Each number is 128 + 24 x the weight over its row's rms, rounded and kept within 0 to 255. Layers, rows and columns count from 0. The size above them is the row's rms in percent of the matrix's.

# layer 2 attention query, 128x128, rms 0.21, rows 27-31,58-62,90-94,122-126, columns 0-127
size [ 94  91  94  86 105  93  88  98  90 111 120 108 120 118 114  88  87 103  90  95]
[[116 150 139 131 121 143 115 111 149  80 126 151  84 113 106 131 109 145 146 139 116 133 113 111 133 159 126 109 174  76 132 176 121 136 167  71 142 155 127 111  73  91 118 139 155 119 147 120 103 138  98  87 125 106 106  52  99 117 150 133 146 126 153 143 140 157 147 130 126 150 127 137 179 119 148 124 117 125 125 140 145 163 137 112 161 111 120  80 124 132 162 118 148 182 131  96 154 124 122 137 153 133  90 130 124  66 135  99 156 100 122 132 102 142 115 129  93 132 141 127 112 132 128 155 103 137 154 102]
 [141 123 111 108 114 167 146 162 135 108 159 151 115 155 134 125  96 131  84 125 165 155  97 121 142  76 133 101 152 182 144 102 129  98 142  99  96 189 163 112 124 131 145 137 143 120 115 134 146 106  81 130 174 131 134 111 133 149 145 128 127 138  90 116  91  98 106 155 132 139 128  98 104 154 157 118  96 132 115 106  92 136  69 125  80 132  83 161 152 158 112 161 111 106 129 162 146 144 109 133 154 124 137 100 159 129 106 118 136 115 139  93 116 148 146  82 117 146 132 118 137 121 124 126 122 144 166 166]
 [164  93 139 132 138 145 103 126 159 189 117 138 106 154 134 160 149 106 140 126 172 163  97  92 153  89 136 137 128 133 123 127 144 171 133 160 116 134 155 132 110 115 152 120 188 131 116 102 152 132 147 138 122 117 153 130  97 119 173 101 138 159 131  98 139 139  94 136 122 142 123 141 119  93 114  94 138 119 135 133 132 111 120 152 145 159 108 126 145 125 136  87 125 122 118 162 158 137 168  75  91  97 100 135 125 178 123 113 147 177 135 138 113  92 135  75 150  96 145 153 108 136 130 163 168 166 147 123]
 [142 145 174 135 169 108  94 129 154 128 113 114 116 127 169 110 139 110  99 148 143 115 144 125  80 149 147 132 132  96 146  99 132 149  96  98  92 116 136 105 164 143 151 150 155 100 127 109 157 124  79 142 109 170 127  93 159 108 118 118  99 140 149 110 118 145 130  92 123 159 111 177 121 128 168 145 101 141 143 110 122 143 142  83 184 126 132 131 140  66 115  95 172 148 133 106 134 158 119 101 157  91 200 133 141 117 130 116 130  96  87 162 135 149 120 144 127 124 110 125 110 142 113 135 130 136 137 132]
 [171 117 118 150 147 113  94 108 119 158 116 145 142 145 126 113 127 135 134 163 133 153 100 107 125 177 155 111 135  97 169 114 124 157 154  94 142 158  89 110 137 130 196 136 124 135 123 140 117 111 193 116 111 166 147 151 119 150 118  76 158 120 109 117 117 165 118 126 148 148  98 110 120 145 121 121 180 158 118 104 109 143 172 137 109 163  84 108 113 100 130 114 109 136 173 150 108 150 116 153 103 137 105 118 102 132 110 152 161 138 137 164 150 115 174 135 101 114 141 127 130 133 154 131 185 115 123 147]
 [127 119 173  93 129 115 143 167 146 103 138  95 134 151 129 129 109 176 110 147 122 123 124 137 106 121 102 171 137 122 112 129 141 135 120 104 116 125 132 127 151 124 122 111 148 125 177 151 189 129 132 115 148 116 107 141 119 136 127 101 139 140  89 150 132 129 137 111 168  92 147 148 122 123 192 106 152 138 116 173  95 136 141 114 147 100 128 168 156 115 123  78  78 126  79 164  94 118 123 143 131 160 101 175 167 130 135 144 140 153 164  82 116 114 137 148 137 153 176 133 134 127 160 118 103  82 112 109]
 [150  93 139 137 129  79 124  87 169 147 126 106 165 136 181 134 129 149 124 125 121 148 101 128 161  88 120 120 103  81 160 136 146 112 144 112 118 166 120 135 113 104 117 151 113 123 141  99 153 122 107  99  74 161 152 108 116 168 145 135 120 157 148 128  99  91 108 148 126 144  96 142 148 161 106 117 122 130 134 177 108 179 130 140 133 170 124 104 132 101 144 170 138 137 140 143 119 124 140  78 147 135 125  89  88 134 131 185 126 120 123 174  87 110 132 112 101 135 137 176 137 148 129 128 102 109 132 134]
 [ 95 128 127 107 163 165  60  95 123 147 103  94 135 143 141 146 112 115 125 155 148 145 120 128 111 158 150  75 135  85 126 129 164 155  96 134 112 111 127 158 124 112 100 146 137 143 108 138 135 111 113 138 106 109 128 107  98 121 140 162 128 114 154  88 150 183 123 145  78 159 139 145 132  94 132 119 135 126 168  94 145 126 148 116 146 140 107 146 151 159 132 159 140 152 154 150 118 100 163  95 132 145 140 123 127 113 132  97 182 143 181 114 128  97 137 137 166  91 130 118 104 147 168 126 136 155 167 164]
 [ 97 135 161 135  94 146 132 153 142  93 154 126 108 155 148 119 105 136 140  64 145 157 133 142 125 134  97  77 123 118 117 135 142 135 131 121 164 123 166 115 103 138 110 136 150 104 136 142 123 138 147 102 139 122 116 143 186  67 153  97 111 125 131 125 148 171 115 142 156 113 168 146 128 110 194 149 141 139 142 145  93 143 116 128 109 126 152 170 138 198 107 178 152 147 141 121 146 139 137 157 121  96  73 135 128 153 135  97 107 102 121 149 119 122 130  85 134 124 127 135 128  96 122 159 158 115 150 150]
 [128 103 111 139 139 120 172 132 101  93 136 157 157 122 148 135 129  86 168 145  99 128 151 121 138 147 152 125 102 145 151 121 137 160 124 121 133 114 126 123  83 215 116  84 163 102  79 100 136 104 120  98 154 132 149  85 116 137 121 135 156 114  73 135 136 121 117  87 107 103 122 144  83 113 108 145 129 159 137 143 140 178 116 121 133 104 128 141 109 125 127 155 140 167 144 125 183 138 166 132 146 126 117 139 142 108 116 157 118 112 169 122 153 140 101 117 105 114 157 150 132 105 107 142 179 137 145 154]
 [116 101  94 144 101 120 129 110 173 143  99  93 107 121  89 105 145 108 154 141 125 126 128 168 129 123 117 158 135 113 116 146 145 135 122  95 106  99 136 113 151 107  66 151 140 135  80 135 145 166 141 131 130  79 122  77 122 126 102 163 164 147 151 128 169 101 159 139 125 128 140 155 125 117 144 167 105 127 147 109  88 103  94 122 177 130 136  90 143  99 155  94 141 147 156 130 120  97 123 159 121 118 146 146 117 181 153 119 121  79 115 100 112 159 129 169 133 158 150 137 138 134 157 129 118 158  95 131]
 [115 130 130 133 106 113 136 113 114 125 140 122  95  98 162 161 113 140 138 128  98 133 116 128 133 120 168 122 143 142 136  94 162 145 127 148 119 140 121  81 120 104  75  94 169 132 153 151 103 129 123  94  89 113 141 123 112 108 191 132 150 168 142 133  71 141 152 104 165 113 158 123 183 175 151 149 137 131  81 162 117 115 153 151 128 174  82  86 129 126 168 126 118 124 143 124 111  98 151 137 156 110 155 139 143 124  94 129 188 110 143 167 151 134 102 129 116 131 145 143 116 130 136 158 133 145 129 145]
 [147 113 143  95 118 153  98 155 105 171 119 131 133 122 146 149  93 147  90 109 151 143 129 163 132 111 156 105 131 163 157 176 117 122 135 100 100 139 129 112  98 121 112 161 112 149 102 144 114  62 125 114 198 113 147 150 117 124 158 120 149 129 119 115 155 151 119 145 125 176 108 151 118 120 114 151 126 101 108  90 114 111  98 118 118 148 105 114 114 151 103 144 146 115 156 145 112  93 149 123 148 141 113 104 159 100  99 116 163  97 127 120 107 114 166  66 125 103 137 152  79 124 128 181 132 151 149 143]
 [ 79 121 143 155 104 166 179 122 146 159 115 135 127  71 133 103 145  99 152 131 149 153 125 122 133 122 142 127 104 114 140 139 105 107 109 156 112 190 112 144  84 156 116 117 127 155 102 129 126 146 140 122 179 142 153 147 113 125 123  84 132 101  97 128 140 132 128 131 132 122 108 121 154 146 142 134  87  91 133 149 119 135 155 152 139 151  93 129 134 122  98 163 100 136 140 167 185 152 137 118  87 117 149 128 123 127 160 141 103 132 108 123 124  93  72  91 124 114 135 135 152 121 100 103 182  66 127 136]
 [142 127  82 131 138 104  85 165 106 105 120 127 137 161 157 132 137 118  93 132 161 108 123 115 120 157  98 149 154 156 146  78 148  94 169 134 136 116 158 154 141  92 130 151 148 100 101  71 135  96  90 164 133 120 156 142 103 101 151 139 179  88 140 102 153 128 108 134 114 158 130 127 141 134 135  86 172 132 132 137 102 137 108  87 113 110  86  84 156  89 120 138 171  86 117 162 138 176 146 140 112  93 131 117 116 125 128 127 162 127 118 131 122 142 111 140 152 117 127 130 125 164 141 113 149 119 128 106]
 [120  72 121 150 124 121 136  91 142 141 150 140 100 164 160  95 179 102  94 167 130 130 133 139 133  96 125  96 133 154 128  96 156 138 129 143 123 151 178 151 148 125 151 176 113 122 150 140 163 121 107 127 120 130 121 104 134 111 142 125 156  94 156 110 119  84 122 116 131 164 112 153  95 124 116 125 120 131 188 139 115 104  61  90 113 141 113 137 150 124  99 134 138  86 121 122 116  85 102  81 169 138 147  97 153 123 149 128 104 139  82 153 136 120 112 139 154 146 158  87 135 136 122 136 109 100 131 109]
 [133 101  84 113 148 140 160 135 115 182  71 138 122 108  87 153 138 130 146 152 129 119 120 151 143 133 165 153 135  93 102 159  88 138 128 134 133 133 168 145 124 128  95 118 155  91 114 124 113 144 108  91 113  96 162 121 107 105 161  89  87 152 109  89 173 141 151 135 148 125 186 163 177  90 106 102 162 156 124 101 114 141 138 114 122 131  85  93 147 129 161 145 112 127 140 133 141 141 122 105 135 105 117 143 133 137 110 150 130 101 122  92 139 120 139 126 101 115 133 176 134 152 157 137 150 109  93 116]
 [162 137 139  70 128 151 104 129 117 135 180 137 113 146 116 157 101 186  99 147  83 170 127 151 153 147 112 127 119 157 149 188 121 110 148 107 141 110  85 106 130 109  97 143 156 113 117 135 111 155 134 127 133 101 116  92 157 124 130 153 147 137 144 161 122 149 157 126 140 118 114 122 141 160 127 106 131 128 120 112 110 130 135 136  98 148 103 113 121 143 141 127 155 131 163 147 110 102 155 146 150 102 121  93 135 118  81 127 195 136  96 151 153  86 136  88 139 135  96 110 115  98 182 141 100  98 129 106]
 [127 112 154 137  97 122 109 117 116 123 169 103 137 101 105  89 120  95 183 126 156  75 155  87 120 141  92 146 137 135  37 141 146 114 103 144 132 127 113 112 159 118 106 155 154  92 182 153 124 144 134 131 140 139 123 128 133 101 141 145 113 125 120 134  98 109 120 146 158 150  96  90 144 150 127 151 140  82 130 161  97 139 115 141 135  81 115 135 182 104 156 114 136 148 164 139  98 131 134 114 126 150 143 137 153 151 132 160 128 120 131 118 137  93 135  77 121 135 142 162 143 146 106 100 100 137 143 109]
 [162 134 101 134 169 127 123  98 134 136 142 139 128 112 104 136 160  94 147 154 136  82 214 125 120 178 114 122 136 109 134 161 127 163 138 114  99 120 129  91 126 103 128 112 105 130 126 147 159 120 129 104 149 132 137 139 111 134 117 137 116 149 127 188 140 102 135 140 150 142 115 122 146 119  63 158 120 117 162 113 123 132 134 116 137 150 120 138 115 135 186 145 148 109  91  99 171 142  83  93 159 128 118 142 120  90 123 118 133 126 104 142 123 122  82 144 132  83 131 105 137 112 105 125 144 136  74  72]]
# layer 2 attention key, 32x128, rms 0.189, rows 26-30, columns 0-127
size [110 119 110 117 103]
[[117 146 109 134 155 141  97 142 105 184 112 163 129 108 105 172 137 109  70 104 132 176  84 134 136 112 137 136 115 111 118 128 161 143 110 121 126  92 105 133 128 117 113 117 136 133 158 105 127 129 153 136 116 118 122 106  85  78  90 141 144 116 155 124 151 109 119 126 132 159 144 140 159 134 150  98 149  82 156 137 136 174  96 126 129 119 109  85  98 145 150  86  92 158 124 160  87 121 102  99 150 147  96 125 123 128 121 126  94 149 138  67 123  73 164 104 116 127 132 158 131 114 111 116 155 102 125 121]
 [146  84 170 157 145 115 149 116 106 138 179 137 153 134 128 147 148 148 130 116  82 148  56  97 142 113 139  94 138 203 137 149 115  87 100 173 129 150  97 120 135 125 146  65 134 102 126 167 121 136 148 139 122 149 139  88 155 155 168 122 124 159 108 122 133  97 106 149 162 107 144 153 137 129 120 127 156 146 128 126 151 114 111  84 116 173 135 105 143 156 128 122 123 105  87 129 125 144 144 107 122 123  86 114 160  95 138 122 132 120 100  97 149 115 140 121 137 147 145 141 117 151 153 110 143 148 138 115]
 [138 150  73  98  84  91 120 146 128 136 107 125 184  91 142 136 123 108 161  87 155  81 125 138 109 170 129 135 131 134 142 109 159 136 131 126 125 140 117 136 120 131 111 155 119 125 122 100 114 124 137 130 150 150  92 163  84 122  68 142 127 154 139 133 176  86 108 159 147 113 114 141 124 135 132 143 139 138 133 151 128  89 136 125 143 133 174 146 154 110  97 154 136 113  94  99 132 111 109 101 112 101 118 107 150  73 122 153 156 138 117 128 103 131 153 192 145 132 151  86 182 108 103 124 121 130 155 127]
 [154 168 125 130 127 139 132 108 109 143 142 131  70 191 165 116 139 117 122  72 150 150 106 131 105 150 117  83 163 109 161 150 138 111 103 101 160 116 112 126 112 143 104  82 106 131 146 144 112 107  96 130 122 144 151 159 128 116 139 141 125 103 147 110 142 127 115 135 117 108 127 130  86 155 168 119 114 124 112 128  96 144 127  95 121 133 135 163 159 114 155 185 129 103 127 141 160 125  99 164  78 130  95 104 111 115 102 135 124 118  95 142 155 177 167 175 147 141  88 121 115 122 134 121 109 123  87 104]
 [101  71 123 136 148 106 156 133 153 169 108 121 111 118 153 118 140 136 165 135 118 137 161 162 122 165 162 120 114 114 108 163 138 199  84 125 160 180 120 118 103 151 110 144 141 142 150 141  87 142  96 107 117 150 111  94 118 130 128 141 136 109 106 111 112 138 140 130 102 109 105 134 142 108 121 153 127 142 101 151 141 134 136 130 140 127 110 162 133 140 143 110 116 125 173 147 131 127 117 160  84  94 129 109 175 170 129 155 157 132 184 152  94  87 127 142 147 116 113 139 186 153 103 111 146 116 169 136]]